Weights of a small GPT-style language model, trained from scratch on English Wikipedia.
Size: 8 layers, MLP 256 squared ReLU, vocabulary 2048, 1.71M parameters.
Training: a variant of Adam for these matrices, 94M tokens, 6370 steps.
Each number is 500 + 40 x the weight over its row's rms, rounded and kept within 0 to 999. Layers, rows and columns count from 0. Numbers have three digits each. The size before them is the row's rms in percent of the matrix's.

# layer 2 attention value, 96x96, rms 0.179, rows 4-18, columns 0-95
098:435471533551492562512554495515475610490510509498503514458606498518447527518499511507521508622469474521482498563541491527520486490588580432499465487525388491471518527440514492465501479467508492484412506551537474485480483519525456476486482441476519465524491424493502501433485550517535463508
095:496501535529456574550516451489534607511504497471548480447533506527430530499528527497503453560496474485474429554543558493493494490566565478483481517515454517469520497465461500499481487453495465484481487581553440512534393561450417523491484458486458537505491508501443538430500532580576492517
087:536450534529493530526457482484513535530580524468461467517562510472453575456511522506496474424498544457509440589550558451443489515516510508463515472480511471495488461561435535542467463444491453530511504547484531401528426618497474552540489495502453512480493575501481514520494545523571497482
093:472506445462555427559424539553467475509523509535432470560495515450513551496495551514456459422478532534557531448492511480468525488496509544464491505507534454494537512593493499521501528454474461501566527462488565551445564472604516499550471574500489508540457531470518478500480478475419492431
094:408455502515521530503484499558430524529459481524476502510565476528524514538539536538511530516512510541501499518551507465499477556591572440555468437511456474500498524542521470460547545465443567515390480466504556544415553430546502504499468502470552549511449433462490465486476521533456470469
110:515518549449524576465557476463521508488527488483449485540550423529562468540491462467518470398495525490566522519514555535435459531537480510412499516480436524518461473538433506533482469432473527539577470488432547431475506499601553484490549544519537463514504575493522521527505522511493497505
106:381489545507519577490587481549492553504501498502490484527562484478474531581498491480485523502482544534542489573547533497467427508600485436490457461474430464487487501504427502493493468427470541544421510540529573510503468480500529542470491502466489507510451450441524552540495506564539481524
110:551492494492504496498511515521479411477513512538432498510495474451554500446464442495569452482492594512511527487489500468494473522445512584421499503527517539478474512610531538485543499501468533481506433427437519447505483401589565502521471593513482496523475545489509545547538495467529472505
090:475537504492572464508558451495501501449477451587532535477553523486521449448554542517543458429446458507520499435471582551497547535480523566465475547538513490532526498499487489497530496546500492522562485406443512478435459455564560529486476550496473517517516525439451522465529498502385509490
095:443489514545490530503571450494548596511562480471547483546528464540475514590571515523434529429486515454473472554519535498435502483519479491491504508465448493524511414475436540534451458477497556525533488526513515491510444604514494555421521435489433550481475543506510544487505547537497526509
130:492531544548503425576538479490554595483506509508495491517451575502503527546529535500469506454503520485489482473514541506490510498451498461423536528516523451509465435500477532526472475454563476490588460452553492503501411590507518554462482472487367544473519503522471564486443503530449525517
094:494533474406515513473551443523494431459478465537460534458448490503544484427496471506573438470443511474533537519458525545495509492466529571468439529482497564489471513507521474494495506547443474516542500492440512460490534374534516471469505579520568418533498525462414520547551492530515495505
108:477486491439497538495477529499520489509568505446432479490545480457492540526407466487536530549474482485497523552526467462479447485507447464448510504472424513484495508502505521478442516463518484422481566556523510474502517561571467483516557454512483431529500482493623574486549499431615500537
121:545510476507483439533486487444563580498516521482552489550412544537469459489553531475447494484542464417488465466494539521514526456441474538509506507504566526526514493446488476523485489468543452509596494485506432507541454569494460504504505482501521582454501619530454432476459492560467551505
087:452548498465539470497600430525508507487475424548507502460499546556530468465534488509531513487477415513507495490483530541474554520512532535464449571503489579517459462405537506499484511561442560483545495452467520541442541437527570485418523527500455461534497478491433543491527517558471472547
# layer 2 attention output (transposed), 96x96, rms 0.177, rows 4-17, columns 0-95
100:498455446466509552491530433532506445467515480555527527450538529478458526489487537493577461539515483543505537523473485491502502539563530439491578462493438485565526522433553476461428447510417509489441480590496536480490495526442497446489575528566480535505516460442473511471545522483534589536
089:575531413442487592553511454506543447451499433549475526431528510485480484548523527468512433560489512553488468488500537502526503516535550477470487481514441478556482504411473461469432479514469497484515470553506550429504491529513519472474577529546458508460493498472483581453560495527489573561
088:588569428469477537538467521495499459509474493495483434426564487520506521562589414447442474467471504478522462539553511496457450495522500511477438514503465468537454484524467512470485542482438465540497479479538552424477470512574526528511512559460510518473515508534542566488519542536532439593
095:532524514528498455557506519541490569521463498486448533525501470477509550457539478483418487455500442440471477430505549501421523436493466519479451521485545507474542527602531503560573547485447500492521468488478488517455522474535493493564376562482549551518475552498502477512524584462459465472
098:457395465530496506537514481560478511452507450507541563463505465471513526507492504486486488570515425552454521490527507487453499501592489473511523441508453497485577522552531499533449478491413572515481517589528506529470588427413529454504499537540566494516501491443489444454541512467491516486
098:462541527497528459499483523572451523535499450485495399472563478497531501548500457462438534430470467460574503512524423510457439528509481539524492536501462470513438504538501508490493526459514513481534474471485484563505598506592490531469566529430567537467562561539476535467501532474504417484
104:453451443519498549463515526594520456510495432506555496470572479461525502545477464479462489493556475519546483518466455479440476566565472461509503453497468469506510506523472458519449471515402533467472527557521579543447578463512595475494582541575481557483517472484501533459526518506525479524
100:491433578589452492511537449452532552503541482476451413542552419468513498513525458511504486497454507471546489522536514453408491512474498514431548465505444457503524532565499539432555457488463529476490489457473475499488495438496569537516470553518571524530448558563521500528517507484542470563
097:486523503511504454496499422468493569525495457540518553484482537485518493495552588530440506503501417522582449431509513534480534501508543608529460528494483501520556432501498474542517509502503458440524459474503460535544491490491517500449416482425565505489502568520454479443462487423416544478
094:517543434432467545468485523527527503497469440499485493487527561530566485525524500503415484446485463531530493484525453527494480562532469515489443582463519468498427410547497476579450496442452490499548473478498612526489525537546535503430592491493496501454521514503518580477512472511485440538
131:544531484448500555427494502436544539512492509564485514549490516497521456504547521543441479467519513525535474435486537503478536460523515514483450562499533457550485444517433467578525472433501470487583450441510520440464478514516541548466492478455476567424496575527491578517443520479412515551
091:445494589520485413521561450496495529556516430446530469525505454495431508549526555514486524515469532439573462536510482538501488490452527540565486472481407533503492531451516474453495520545559438435485490488469422555546564485575467511459507528459535517501469521554464486435525482498539516473
106:501533531472490543443459524557472454545495534501468406494584482510515531466451462492609482474513504452529546593484430466470435538449470454490550495466559477497498556501530508422516525459478480468476510496452521529483488560562446531521549506487460525551479464499476547539537550523587474494
117:572562470467517484559460484446514534470494513491454515539426528517515473524532531479423567475512540503463454450536542524572535483473522530478435509553543512500428444451484494558499536511582468496564477462500458461494457513543466495491506475450444469414532605515518531510452494525420484497